python train.py --norm="rmsnorm" --norm_place="pre" --qk_norm=true --parallel_block=false --extras=["some layers without attention", "local attention windows", "shifted keys", "gated attention", "exclusive self-attention", "short convolutions", "capped logits"] --init="uniform" --init_std_o=0.0 --init_std_down=0.0 --optimizer="muon" --beta1=0.9 --weight_decay=0.014 --seq_len=512 --train_tokens=877500000
Each number is 128 + 24 x the weight over its row's rms, rounded and kept within 0 to 255. Layers, rows and columns count from 0. Numbers have three digits each. The size before them is the row's rms in percent of the matrix's.

# up: layer 3 MLP up, 960x320, rms 0.0995, rows 10-159, columns 120-159
# down: layer 3 MLP down (transposed), 960x320, rms 0.033, rows 10-159, columns 120-159
up10 108:132125119160156123154142159117119142180091129150121091118128153184163095144113072109119141138142138139128113129051140087
down10 100:097121143142147103133129101148099096104148152160118185191117114108080115154138137165152116087118122124118153184180123150
up11 100:151124119135124157131135160086121080173113123077129112125111151121089114134125139099171118148149130126160106148124147129
down11 105:104163138104150154187131149129101176078096108122119151107120146177128110142154074115125118129088175179082102126107168140
up12 110:131118194120149110146111148130173142119130118114158103072127112096114114134135143108153120099150102162140086134137117157
down12 100:149111092155115117099113141094101139107142126149116166190142103134100112134153101111095144139118171111110123128141111081
up13 100:120113090169155146156143116141152079115121165149110138128091113144097114164114168147135068145108153123130126134144144066
down13 102:131158140128113111118148129082112120110143117147129137152120149135139127108108126123140206145112094117140113158103086138
up14 104:093144233141121119135129137088146214111147114209123125139132160148087128148153152153097102148153130084099125152072096125
down14 101:107121075086132108124132100197130075123145144081108163183101116152143104080123156134140154143089145136113106121179145104
up15 105:086142178074132102160101168109134133127155171151131110150132161183162117156124120113121113115129155138133150152145130129
down15 103:128117131125119157123103152131087132116132097129133136124098124104113095159101106162102105094168079142112102191130114138
up16 098:110164147123131110121129080059139112124110092135137094144156165135156146132146106120115126107138144133135128182153085133
down16 098:163144151148152130111089139207136151121152123125098170139142082150121136122117136152124134166125148122124124136154139127
up17 089:118131131077130115140125134117104126125134125127106106121136118124124140100080154139127113124152165171131095121139141130
down17 084:137141071149131179094117157094103117187081096139161170128118165164139131119158096101130151152150146100145163105098146155
up18 104:092101099154121147146151134133119146103144150147097129140133126184135121123098139119137103117102160112117140083105106155
down18 097:150143124127141120090104126129125125143167150139150161129143148122157087142101103123139138133098102127125110099171103114
up19 102:058158111106119121128139187134128108113132144150167146141110118122117118164166120105122092158107154097147105108136129111
down19 098:149150117108118134126115099104160160141090154126109152176115157145094146117157079094104180108139134187092115157119111140
up20 091:095107095126155147149148117144121115084089127129137094140105112117139119111121091115197121123119115120135125090146088109
down20 092:130129115141145113144124098137132155111186135114099097159139130147104113121118107146127176106152108138126130140145154112
up21 104:109136136146178142155159118127111122081131138139122097148146106140169110152135106134135147129121096135105124143118181123
down21 108:151174099108114082082122153146119155112107137176137163128124129098118132132168134116122108111156140112160145132138109169
up22 105:109125112113092141116135115110121095121102143139163139108151132108099119124075143108142100153127145155129124083092108154
down22 101:118116127123123120124129128156079127149128101103105146130116098142135118127140094138127171122133099156074140187158121137
up23 100:080133106113089091135129120154103119161086140092132097141133140117113146153094076106096090117137110148142121155147118118
down23 111:115110137180161139116150103162157119144216140167170106115156125148150142094173137140090182169128093121126125111123117140
up24 103:149147120156136108134121092108129093124175074121124130110126128135118155179143140143118139083173126150139122174098099123
down24 098:139114135146092101114138151165134154124064146132096136147122127120158159145121134143129115158105109134113143114109133152
up25 109:123135104112150151150124108155131180051117116134094099126091176133134122112142134166104138139108131126092114122119111125
down25 099:100122162153106102114133166097099113120160114139160118157132085154118094114103120130145106124100175106165164134157128169
up26 110:101165105167128129129137099130123106127157110167122170129141163165121140137090173097157130120112132109152135153080140127
down26 111:126120166096119131100138121179129171124093145111148124119112131099120131119103124105139115113164112175126127118124127134
up27 109:125127133111155155161160141119140066120104124178173116152116094148146135076122143110117147120157133145144101088109140171
down27 113:111134115155082135096097112151137174116151090126116129117124151136153133154098153121102153160131094108111146173152121074
up28 092:133129142138126101101138144125108099121139081122172102156117176134110107158156133115164109109177134139183104149111145127
down28 089:131121114167127159153089118111165129121128119082104113112132105140125189129116130136128124128139150133156124122127125183
up29 101:177158144114113121147117151130105107103173097131160131118147138175139148150079153100119136115087132106146172104111077119
down29 118:072116145141127105125145117146150159122161087127123134135116131130084133109123123107098091116123162101096122089124133129
up30 095:107149113097082170138145137156174114122109128146115125140103134113135112157103126133122116093142132127088086134159166103
down30 112:090174138147136119125119133138099160086092191105170157129204155136143124159099108149117123115144107107133114090109127078
up31 101:157145068112087116178160109112135141164095098120128149183125107128114117129096150118138106104111157086117077125091167132
down31 112:101139133102126105157113125092138107076148111128112082142129099135134138152184111099145109095102184165097129103091106136
up32 095:144062109167105159108114128112128117134145171124112138133125125150109148168135132097116085122115122114102141158102146157
down32 091:101186132082102157189135124123114148116167118083139154154113142126173142154121164182155151143117137113132158119125115124
up33 100:174097121134145131150127133096114173115103121118110138133151116144114128113118126127113107138136162140107159158122176110
down33 104:164104133129116109137127122095128146161162126117160158104097155092138140172111128112116133080083115121156123121125114164
up34 092:126117129129091106124150104154157132128115139108174112118121113121130134134064146119115127088166125158110114139156122125
down34 089:139163118110166123101152126114119116151150149102127162118134156116098089104123120143098138160133148114116137121134094097
up35 088:144125133155132153126149153083089125137136127123142089113116168117165147127158137181138129146132093110116139185140103136
down35 091:118072142136137157115132132171163117133113105130114147110146107151136111132117104113099134165091120179134120099118131116
up36 102:124099139145134105190138106144128103149159100120074152124150146137144149102149123157128066123130142162156119116141156099
down36 103:148152126120145138090103125121131133170142157124132127145099189122113083094093126161098131131118122115102112113108073154
up37 100:106135143123123139111130163161114045109142107097101121155149144155126122106099148154116109132097115125143123146150092162
down37 100:120151137119153081131153136126149148155095105176129099109089114061100105149172101112114129116146113176159100099137097096
up38 101:163133135130151101128132158143156101121128094125150153122116114126089133144121106135113109135165179140120127148118142088
down38 101:120091135132122123082102079095122122132123103141131171144112141168110095104110122091109147127159126119137135122149128127
up39 081:154167141107067125129138079111145124109125155157120152102131140144095148136147099152094094142160155143109138098129109135
down39 079:139078087160162119120097167117124135112079111139139133159135102151153129105098126093133154119125109093135105109122121121
up40 094:100173122125127101161101153117115065124141140110090098149124139146123099145131098116121129143125139139091070113109174124
down40 091:152099122092108157109147140132122155183120115095123156140081118109117117061166114156161096140112161113160155136178100152
up41 088:126127109122151113101136150158116094182112184115088139079100080116152119139110156133093134101132129124084114196137095123
down41 087:125119139130096084150086138119103141108167133110145104124129148152150136161174136122139133133132124079144102135147085130
up42 086:143088118163147133157140133143129110129132119119120160164105142122096105077092146092135151111158146138150123095122140151
down42 081:127103100120114097120134166128094136156111153126147092049143131150174148174132120162178153155137116105146124166103099116
up43 104:118133105159111131105091134139129165119120129154110126195094135163098157160144120189110097150124173106079119160112132080
down43 099:128111146131117133095130109164163069159120110121141117096164133122118155138162154103182120128126151168115066054113131151
up44 099:121134121126137131124159151110092143116127139168166106145143147182146144118119134080127127130154151093139149144093172143
down44 110:134122092102158119134098105136178105144141154139132126151119112172181132152137082152114120180155120134112121163115143059
up45 102:112074086126173147138133147169131147104148125128131139111093140195131110117100121111095129156157159134105148131132139136
down45 098:115184167130087138113107103089118134128156162118134146136155153134141130122178153136122123118113105158159127128129069103
up46 106:170109147152111138155145085122120185142161111121147096139102145163109112115103128137123118111127151145107120172123099156
down46 107:091180104135132099089129157151149077124117149152117188125138089088140127142095137155103136146117101162179151084096140124
up47 101:124110172120128160124110157089091134117120131123113128124125112136125145106107131152107084137107108094137118111153102132
down47 101:169079100112137101116133114116138095161122147139165126127105158144094109139130173131111150098190130162066107115144199153
up48 105:153165091140146100129110093132089146157160128108155158131122175123056132114066080055104124131075143142138148110146136081
down48 103:099136138124080130124120169093199146135119096147136103136123129121165141136126154136153165115131126119126075152145136139
up49 100:140138106139138148113136124119113183145128121147095155134152157121118132105108124125161148142090153135141139146158121139
down49 109:121099175144121146150165120165159129111142131094126083146140109132147127133107169115102074120159123112156113083162103139
up50 102:102181119145094108163132125133173144134159147149103152139148093141106185106125080122114097148153175102131152090108129123
down50 100:140114139174156117117116158108083100125124127162139122129129164118106142117161132148115146116122105102143125138127151148
up51 098:115135148117073105146116138144102109091155113122162066105163145119095186083127141115126130103128150147135132151089159180
down51 099:176137131127111114080174080125077134131088127120074130143120117110168083162133133137124119180129135111135171110144093154
up52 107:173126144119158141147172122094177115164160092156082137084133118141143148158164150104121130143118090120161150141162129123
down52 102:087131130095131159153140106146118116139097145151106098150128147117117140096118108131103107153115118116179080113109113109
up53 106:127139068142114165121146152125138108116125127114087094144118102169070125161161146148119167147133114128100109100113065148
down53 104:116142127112076137142106102101111134145161148142123124154122111089140153118167129105122113116120154109107117164133152076
up54 079:147139154144109119095093137124166099136128136142113067114176133156094086167127119096137138175133109171147126158133139102
down54 079:122139118182124148135143137133109148119152140127076142142099140112142164185140145138143122131135124147112152136100162150
up55 099:132140150131141109116102148121119123120115089072085131131119123126099077124152212114149136144100112136129154092114100210
down55 101:141163124143130105142122156113106143128159163112160124105124147166113149092101140109107126160163078153133073143161151092
up56 112:128087114136120137162128130167100163148158115103114172126127114132181157103107136118115114114121114131146155099153129163
down56 100:141132153145145124087170199082143108119159114123159084140141124137067123113123131129183136110128132130095113112127120126
up57 098:133121122105109107143131121165150114137107126122159100184155111142133133145159151106127107164127126116131114153102155156
down57 098:112160149140152100122112080090124118115129137156166118105117127126137121144079165160121162113072151128125137112155110093
up58 089:110114132120138113134142156166131114110165130119147111116165117151116102107109138105129134108153145163120151098119133167
down58 080:101134138118114125119106160128107115116087112105104136108106111082124156131150142140119178123088105109195127171137128095
up59 107:131114131117131124136139116076140116139136108131082134135100140126153158121135166116158114135133160172141135164142152144
down59 112:136137108148128119137130124144131159136143130119128154112134112139120107178136100104087118117169110120072118095146160137
up60 098:075139117114143148166137128157134161100122140134108087097102131114079133182138105088119098110109155143149133154114122167
down60 092:149177141122118124119152130126126073135127069140103141128157169114153121093151135125120140096098100126158134123101122078
up61 109:093147118158144168134135132095131148151080097121095118132135185085147134114106131113118134159130151116117122130109108126
down61 114:167076171143117096110146158102164096140087093111129154094159147122134139169120161141126134068137078139160109104141122088
up62 114:176118138167125165139138138097151111191095119153134133139111177200133141107104131119130131153136130112163107173094061111
down62 123:108169094107096136175090094125157114131131144097078120119119069111120093139160138142086105140084124113116088143119147129
up63 075:094137170125120142156086104142133117110105122111142138083096118152152144137105171071128114133134140142100105132145099177
down63 084:114158132122109125131120104087105112097118106107169111123159129142135103105062141066154151126124144074144120140147116095
up64 095:110085130145150127166135132116160118155160132094118153132077145128108110136113133120111167135155168103075090119132129179
down64 096:170140127105132076125166085117154196140149166147126151139157116167149130145154080141142107087108098127155107093126104087
up65 103:086148093137086156128139097112128074121128051126114122142119118152153122145103126096111109111108143125147120127128134125
down65 105:131178141180172104166152133129126150156110140090137183127128156109141162121191166111128156120192152101127111113154096085
up66 091:097084168089110132151119109157160158122108117122086140130192100141105125124161147106124130170069112076152154106145120144
down66 093:127106136134185110128128150134126114140092088134131079112114144153114118139092095166167128104136165138146166126132123157
up67 109:090130141147135148149149153060152115087101106156173160115123105103098082140116104105108150137097132136154114122111106138
down67 114:104120112146126133103157142133103115142143131121136124120130063109133157140136135158122200113122158119100178107146156172
up68 107:138110113143167121134104151128103089126107127130143157155079124101116127117158156081123125076109113105073165174117121115
down68 098:121119154134095143160147112113174175102122144126137139131163146153151117114104114101150115141156119120115105130135088131
up69 107:134152144125109145131147099093139082097132111145140131143182119116118103139118177129121088155134129172129159141108126117
down69 098:092097101140127100109099113150134178178049146127139134133119155119141166132117120147139142087155128112116117148115109100
up70 106:090115140126112153143137102145159113138150114152101097163089126144128139098096161154113125120110130140083136172150172148
down70 103:129129133120140090116092135147073150147093082125165165115160141116082087118143115135135153094142126148133146129125132117
up71 092:124121128182190093153141115112096125120125142132105105109134089135136078125157128180132160127124115135156109140107138160
down71 090:148146126094106135124155154109148116137101102148156136131134125088130170154133124080151127122131150113083104119162094119
up72 100:151129107144125183097136144132124150099119080136073112119119136141115147136108141144135150121101141091152098157147100121
down72 094:137179129096118144173156131094143118097132113114161121129148144129117135137170094126117095152149086136094155116103139157
up73 109:097115114120160123120104132158128147142129128109110170136092138148146067112121132150160117155147111133124131144146090149
down73 112:148154102119139106136107120139125125090119130134145103109118105130133126173103128110121146108103113132172122122114141111
up74 110:128152093071107130167135125112141154112116134145119069125117163143088111139128112111156153125126146142100087130138105143
down74 108:125093140136162100138094080148118091160164178161147114136128138133136069107130147133106114099098125117132107118153109119
up75 090:113141112115158105160136150113114124150123147144125096079127137129076078142093153131120133115122132144171146083129100132
down75 093:116141115099170131099109172142111129110114104147122151094132134122173143149151166140141148137148133115139154132124130177
up76 104:138114155121119109136138078100139158110134103117121114154115163117125134121114165129130110134093153103117130121134132171
down76 109:159078146092138149103116155109098096105089135148096082118199142135114103106134113131090119114113124137123140126061131158
up77 091:151138142131102125089089141101118080135109150164127164113154107132157121141153155080129153150146184106091134110118163146
down77 088:152083139114123156128102145141100152139122124167122136118117169168113145146144143103132106087103122102142122134129133122
up78 106:111081122141112156150158160109137155109116143134136090113104140176161122133102120163132118154123102143115124092113144177
down78 108:138128156128145088138150091096176127138103105081115152139145166139120123118147167113148128139128171124152108177150057174
up79 100:102118115123107144149122094087152110074127148099101111098152154080121137136126120064112116163148162127144127126121101127
down79 098:205132129137121119127120149162136150156150120125141089134116105119167149134110158159108162154123093128067154158119172129
up80 107:148097108110142127096118079150143111137151110152128114154139131183112114163166118083154099157141136153130158089136126120
down80 104:105105124153127135169106123113102130113142133135092162103118091130142175127102124157108131140164119119134111139142141114
up81 100:168154158075144127074133083117112128097168129162135150149166134152114122102125176185148090135123127102109136075171121169
down81 104:095114091158145142136089131141141130165104165092106101128122081119081156134158136125099139151110182133104122126109139133
up82 112:089170105141108158139139129127143139111089157119141115141123151185117170140109136108105116149154153140140075137098113106
down82 111:104101107119143135168161090079156118155140120102109119110160137155123093096131146148087119112124132098144115140097143165
up83 105:105160125137136131125079089122155121102122151162123121158127107122118095119097163130138152176125105095143088133121129143
down83 101:095138138182143140152143106123110126132111110122143122165102121122128170113170146113146131147105137125070116135148097091
up84 102:095100139139094113177112129127141103116075131131162143116148131130132083092062129129108139107122120096125083140116146153
down84 100:128124117140128151123103141100154109137135110119088124133117116063150147150137129121172137142106189183141179135154099138
up85 098:103112112153166134089112110096134090124106138117154124122124086102138145100130119140122115096134168149152129156133144149
down85 100:131118104102120125148122151148089132148130121118094102151135155118131057110099152119145110150119106131099119107115164153
up86 105:162100136093115113127134175134134132104135097143124139124135089119122109106144106104163128155123124139105127150120166183
down86 093:102127119141145129121147107111192146131138139114131140118167137128169110111121153154112106092145167128151123127149139101
up87 095:139086063086100131173140116140142137134139155141158135097118163084139096121172112082088115181143131124147160153120178109
down87 095:139157125102150157095134109149133132136076116129138149130143116126140112148153122178143095127116133124114141136136085121
up88 106:102115125130160145151131148131101103142146073117143155148120134170129098117145173117118105080117126153092170120132106123
down88 102:125121124155115117104121174127145153145136141134138104149151149122129132137120094166136128104126142151166140126112113128
up89 107:121104092106110133130107107151176085113130168118090098170133134106137161121105128128174114136135126162142141090162140141
down89 106:161138138121176094099124135123102143122138117124170122107123164113124128121116100102135155140096136142097115133091071105
up90 103:081142128137098151156150134082151129114074148132117090166128087164115163137177125101148132136148118084173127093082110178
down90 109:146103134133152101117148115092145114136153100127077105119132120155142086074109101139133156142124132106109151103138138116
up91 100:099101146128151159107127083089137120097095119116121086136099125125143106182157154142134155125123157129189156094158087161
down91 102:116140108128128106154153144116165137137128096145110124080166155152118159097080131175148133140151110147126092100139144093
up92 098:176112140102086159096109155123154142146090154124130107120112137132128141102068131129144096149149144108097128109135150125
down92 094:129137124112204103157099146127176129121141131110142119165170095162121157112140104126134173113117101114153094135144104143
up93 105:110128149139133113083140120112131137083138106095135160121101093115116147107110142116126081143134125143101144130126119148
down93 095:133109143114122128141127141161138152114113130137136130145168139121125075165125149165146174107126165135109115149164128115
up94 097:152105129128134132134126101118127139110147162136150155124145118154128107083121123112118109145109166177111160129140163135
down94 095:136142134149152116098108109135099107148111151152121074099136147122106136171123110160141118152109074123155114106161126149
up95 112:121145111139136109118137111097114169099113105112161130141171154163151089113171169136102083072131117134152130132099152176
down95 102:126122152102160154125084125133167090158112106111112149143073131101121153134106095118171135127099145140114095116161138072
up96 091:168117108119178126120128129114168101107144130108166121090098096177077134177153091113143110166160095116141123102092113112
down96 087:112125127158102133186141143115115133138122137165084134133150101104116088139095122107117209122117107116087129133132143181
up97 098:118161182135166133155122116139125101119106105146133094096120142101147165143139177161129141118129122132114095151070112121
down97 106:144085116154128139156181128125138127140130153140152106145129114101164093115119120115118124156123131179130119133130136137
up98 099:116140145149187144147094136121141177136097161107104156121084123086098129124150165129127138113145086146154127128121101134
down98 094:136131139133153116144125089149099104158150090129170161122132130163167118092089102138082126125131176196116114119119121103
up99 093:114131151142116144100185128131157171127158152151144140102127127143123178110121126115125073150134121122153092103106135114
down99 103:141132088126117135115134129093086121158077142127126163145198140087176092151103154100156138101113110094151158158148095133
up100 092:110119097148150112155114123138125107063137109121158098101123107096092094147097124119138111119105129159144124113153100104
down100 097:158165160152114107129099086132158107163097104154125140133094141159095155174135083132100120138136142130145101103103173112
up101 103:160159121147173095159144160126148099145109149119109115132153150155081158159155129131113130134156111110146128072092142095
down101 108:116120096114136109100149146124092100136105102095160172132143130134085074111129124137150124153135138133169115127115168160
up102 105:118135153116103159140155086139151140137113122155111118125129137109088121122086150160127088136144127154156144107137173133
down102 112:086139098129117134110138127143078084122163116118123161133171138139128141126148117130109127167120099124113108121097102145
up103 094:119105112167115107155131156148161112143147142120143158122117108126109100096070118093106131119113137123131115194097198121
down103 096:099154115109113156116157150147158158160136131144106120169137165143105167197130107130126165137114143171119137106121082129
up104 101:142170110141144133130161152138118114138124146114110135161121163141117136111117144075155119110141177111138119102131142131
down104 105:100099090115169145104121161095114150146180121114163136135113119140127135089141179164099131235075097126160128133108107137
up105 105:119126126148163151089121083119136158096087103102074152109105090151093129136146119136102184115152121109109140135076129143
down105 103:136129153103157164141123167125092130119137164127104123139168162144137159113134146128133157109131135105150132142176129093
up106 089:113099105109122137132133159126122156162080114150085126108135125175138121131137169139153148115101144147120100110129120105
down106 088:162157121087139113155100154108152132101124111112122110148078080115129171133139116103121089114131110088164146157106161136
up107 095:136164148140118155091162147055141171112098104148145153151122156109178140145148131110107122198154139137094088150092101124
down107 090:088119117145174119078135116111137073115160114094144144093119109184131105139144118130109126109061137112116194129152112177
up108 101:115106143107096134127150117129140137097129125106129143105138138101125093126105101096117152138123146135122085136092103147
down108 105:121127156124136125147142122137171130124120115113140129148091094117119151168118159130149158104152115141135117126137113109
up109 102:153144146143125141178159152143104107117134141144093155133127167135150133117145136140124151105107172123131087170110146125
down109 104:096150090121120159143113139118170089133100124141133138115127135136111128125130106144068107125131122140122128128145053147
up110 101:132108117098157127092095062092123126124123114123120119154113134085125126131120115123103153145133138145092160106114109126
down110 105:173119105152131097131110133146127175096123115086117129137144133162080143211149151156150153142142133160122149145140156153
up111 102:162094072130100114165125096099093146154131172076123133115115178135131088138142099139084136094107141129121115144104094098
down111 109:111148117129138125097131182134155105121080122141144124122140108119105115133122115138131126112105131123108167093104170119
up112 105:131159105123138136142119088110097137119124169098171107150096112136131110192135114112097090124159140110114117129104143087
down112 096:116084167176141156107151090147136145111141153126104132116146144127114128079097132137121142107093098149108160158159099163
up113 102:147157132142127158136123168113177138104131130155123163130158088175133124119148111124126158107108177120190109143141092124
down113 108:098124137097146121144133129133073129129120080119123110107121134103135108129121149099125095151133071093112130087091140097
up114 094:094086190142117154065092136117120144152150169112095110121142163109093164122127123135123140167121130089162119170158080135
down114 093:154161100117157145165123094118140116123139156096136107138149150110138132110115142127119119115101094141104119126116106124
up115 097:132103128111120085155133147121061127125140110118130125102087143102161122183156162108141151094136149144124160120126141137
down115 101:151181111144125091135131157121167131125094079170147123140140129125099132137146128135115154104148154116128095119136103100
up116 089:130081090145117138138135148106182127133127142110158130096120054102080169109097152130081114076135124136171106157081108138
down116 087:109140164126137149106129136146107104136151090114121132187156137109146125110142111158115130093153136110165143132157178104
up117 096:111135145153144127125113155127104125127114140120142120103093140144110128142121150131119124148133130144131164110126111089
down117 097:152106097081149145129145123116124112115107126122122175149159102158116118126136095086171134116135131175081154114136138186
up118 084:120141109102120147162113125118099109123100123154056080168078130126140107155150127095149114163117119152167168120115142132
down118 079:132142150098106125119139137131132115152110111123161100091175150127078118150151151132129157095143141066136124175156154140
up119 096:144114147122099149113198124096149074128141157145094120178117097142124145104137129124126142122131141163112054108133134092
down119 088:103107126167155100088107120167108157100094101138166152095136152094130100172121110115147129122150101105110142163104124164
up120 108:133134113143108136139129117135162077112152125106103091144130071120137133081111160132169104117130141120163155135151117138
down120 111:123112149127113132125143141153087132161099140125130122125119128148118145107128095116116092136103111125121088109115159147
up121 105:124143145163124170124110086105076104118105115112124156124147129103150097112116097118147112076166154135148098130129126169
down121 107:143178106121096113135136164099138117104160106108113148147113204126148165111124136141095145191069150141119132148141137168
up122 095:071138108094074126118112143161130080109117109121089141128093154112098077103094081160097148148085133098123144141112130103
down122 096:134082132162105124117137133129106121162128145143094139152167111153126146120130139096168135129126107113156170096088145126
up123 095:156169083106098154122143116152127104133143120135084097145097139101119166088117145159173110119148140141128141120125098121
down123 097:147144152114139103127098121150149112132122091109127180073142103134121124171117091120136114126092129139082092133173154128
up124 105:140099123153071177153106168113124146157090118156095131143126131099145131140130150123138125116078169124119167110157148148
down124 105:136201136173150113117115135179111120106149172129109140093127117070088128117167144124097143141175115120124113096135125106
up125 093:087143119121090070115143137102133100096121152128135106133107183102109151110137141143123127072165147159137101147092103147
down125 086:109121103168155155142128163132140139140145081082134091149156113109128111164142100142173163166107142105087123070116122121
up126 088:140128149147132140140149145131159185118139105134108139108186157126113129113129143117126124127145122122103081132132093147
down126 080:094149132142092071128160125126125103113120131146146115112080164108127150179111122125131138115141087137140163137164149072
up127 098:098162118087124102118149149153128154171144112136059149108110140090124128130111103077102143169124130130102090131165115122
down127 091:123122119120140155143156126152136106099125146165135123098145090096153131140112137140158164123113104086127175111114102143
up128 104:164128117120100128113129151125074103151152116103184113160118088126145128137105154118120117119123183111119115119138100112
down128 102:120120176144159147124107155128170133125137145107145123114122154137146117110089105182129127138080146152141134148198099110
up129 106:126077114126158119112088110153167143108139100135129158122114095105143132141132140070130133122162162099112099151117130138
down129 104:148163153108151170126151124177105105110117085164122139122126104166112136085156117157111099151129127067124130133111166089
up130 092:141145122107150145151145112145102147141115130146124135090189125124106125101190116181119148110134115104114119154149122122
down130 095:106106138150142075099150114147116121150151173119115115149139127143125189114132108096100158128157095161126086105120106157
up131 099:131161092103105106115147157088128162159124163089122144173125114153132137167158111088113114146109123093129114141109143121
down131 096:162115167182125109138131095113129108087126155126142144141116101159119138120122126080192157124108121167137129125121139126
up132 106:123136142133137128138122124115127114089097087157159127140089132105115102169123159117122089143117149135156128081143114135
down132 116:115135119108106115186121125154136144175088169101086121095108110117138143100136153108152145121157112128123109136136152161
up133 079:101121090123163143103095107157117098144174106111139133154152123174160133143111127146149158140128156130119101106124118130
down133 075:141138126141132094145144105078113170112088135127136134070182151112115092122138127110124115166124133058135105085143119082
up134 076:141099106139082121116103125073104131096143095147103127107139132131142119132155134114151159139143088153097141094129185155
down134 086:127144142137132194143110085159161107117156128108131136122111122175113139122175083151127134163133139129133113107138099127
up135 085:134110085151110104103119142119123064120146154164122155124087103114115076137106134113084130149150144097139117137151177132
down135 080:102128133187150131110111161126126150161119129097135126099143133125110147136143157114141123144078113152095099138104062143
up136 107:117110155108077132123129102097117044138121146155136137172157082125149129133090086108111134149174138149082111157173145138
down136 100:093118134128133115112126111137111116131145137106082148133116128121122119111136170124158142126137120125157116152119130131
up137 090:140124099130139142153135118152197081109105109115102148121135183148138138143105167148133106146136165113142112144156168082
down137 080:107119161125119145165154152089119175136123139137155105149124105171151099112131106085125145114137135129100128125118111150
up138 094:148133127147175086107125140152107120105135128113108109074090129125145117185114154110140129115155127131166111114137148159
down138 087:114111136112046103125123155134155127113086164128152175131151126135158145115134116100117168099104143155083108136122098120
up139 111:111125119150116118168162132110120145134130133130127161142116113142149166146122163117143132103114160125130084155068113091
down139 110:135148136128126096143120111152153086155105140070104149158122154128083136102135140154138127124160118133115162123127104101
up140 102:096108138105105116123095127086133118177129150122116159131104065118102161129168115112113111108128170115157076125155103144
down140 099:130128130147165148133144117121122108065119143093154133111167143136131122121086126153159169085185124138135141129106121137
up141 098:095102114143111136091149162123165118138161132160109117097140094140155117121112145141127139138123156073098122170140118156
down141 096:108145147145149102123126133157138108147107100141089148078080140131137127119130152124160125112133132163162136114090112107
up142 096:099097134151100156116160155149105121118135175122113101152085133110132107117134131112141156120133162126114104105153137112
down142 100:130132137111146153101168150117120111089105116114129172144119099147080112099135135108123116086101161150124124152112100121
up143 089:161102186158172113180103120129107146161139132124112111116137139186140150143103109120141133162107133174078120130129166088
down143 100:147120102148109135131144088180128152077180096157105163134121124126126098166142114129107093137106117182134109116121137103
up144 106:104133145151132140124172116070151170141135107129129146107133166141122081137122142137148129104072139154146101112179135139
down144 103:145108097135086141098151107121167057110129111118124132107128131120123129127122153123075121109196122113089126145130142112
up145 099:148138189126098120172166151090092157145129124085127124122125121137119120124101178126129135145154158095122168123118128132
down145 110:121172134149111122102097090168148141125150097089127140097091147123148140109133108163095124135099118093092117155149145104
up146 084:143101106154129161125136120110090081100145140140115125134165159142120125157137150106129110085120107148138170111126098104
down146 078:117160123128138154137125121073167138133110100105133083099127128141094156089102128117143133154160147124095102138169147143
up147 106:142116146148138135152170110151146144091152142136122123122093141150163131132148138090134125159163130162154106150165186154
down147 109:117129101128104125153106169175053157115123076122142134098103153152156140135130083151095146151164116128101171128089112104
up148 090:131135109116145131153165133137156138148110129109140112122102146142160121183167160107112137178130146133127126104102158100
down148 086:122125137087099138124139124120069151117147151107130160125138141076137127086138094127114129107148131142143162143144129142
up149 097:167160101150184127104125092161116151114122145077097167162144114115135154141066143120094148117123106119089114109122139114
down149 094:094067121094131151137113163071142125141164117109133171120092161144176164107142167111176143139152166135165104176176095132
up150 077:101107178138163170135144153119103158101118123158117110156107162164130077100143127139132124138127123150093117139104132113
down150 074:153130060154066089104100115071118084157135119104112172137103105135143184116103134134130126111106116126160120122139156140
up151 095:119124137138142161150121130088131123162100127112159142171132120122098156152106128145110115108144129139152077121095105128
down151 096:138085114074122116099103128155154118138200083130131131099133120136136094106152122132132124142130114153119133163135137110
up152 083:149125104125125103123176106140124156144113133181134139214174152127080142138095144100149177123095116118094143158115144197
down152 078:130130145112137146094102169125096150126097120128138093104131152108151094110174110162114087141135108130131139136135119111
up153 090:141133088115108153109113120129169107082092084104099127160126118114104128143101098089160094111108132114092160114141119164
down153 088:153118107142134112142106148128106120127112166148105142122136102152139158133131124154147132124164166087155115135110118132
up154 094:111121146148151163142149101118130126133133106065069102168124129114094127120110135104101129153120104131128143115150129150
down154 100:123132133101123165120107092154161129157107119134175101130088114131108161131168133148115127135123101141128100140163063139
up155 098:109100141075160159141156138139177116180128135151101143096134161144113141139139133141104158175120137156096109155123152147
down155 096:123102174137110140112182151121106130107124096083098093151111143079160107134111159153163095054125106130137177084115131107
up156 103:131149143113126121120112135123120156101142138133159126106092127116111124181098103126146124144091129110123146129111127096
down156 097:105126141136108141109145135131146124114135137122167124178085112124117140085131142118149139127108120127140118154153148145
up157 107:156126112126107102083147133148101146146155163146133104107087112121116113137151119140135102148121154106146130120099172123
down157 108:125138140107156141141098136145088094132102132141135120169136143160137101142116117113127111168163162095183105162147121132
up158 104:114119124150137143121146131124127180137064117132150113127139105151117097106079127119149132116114112136172061130136145082
down158 101:125094088146132110147120111121112110122143143155104109109118140156117094162141128131095123126129133184063135128070130069
up159 095:179097119149089125166141142120138120164103136135155066109135134114117156174128130119164144145139098188134151175125146139
down159 086:129164116140164109140147147139150159051130107155129135136121149156142126093121139125135166155136124138131133158180121099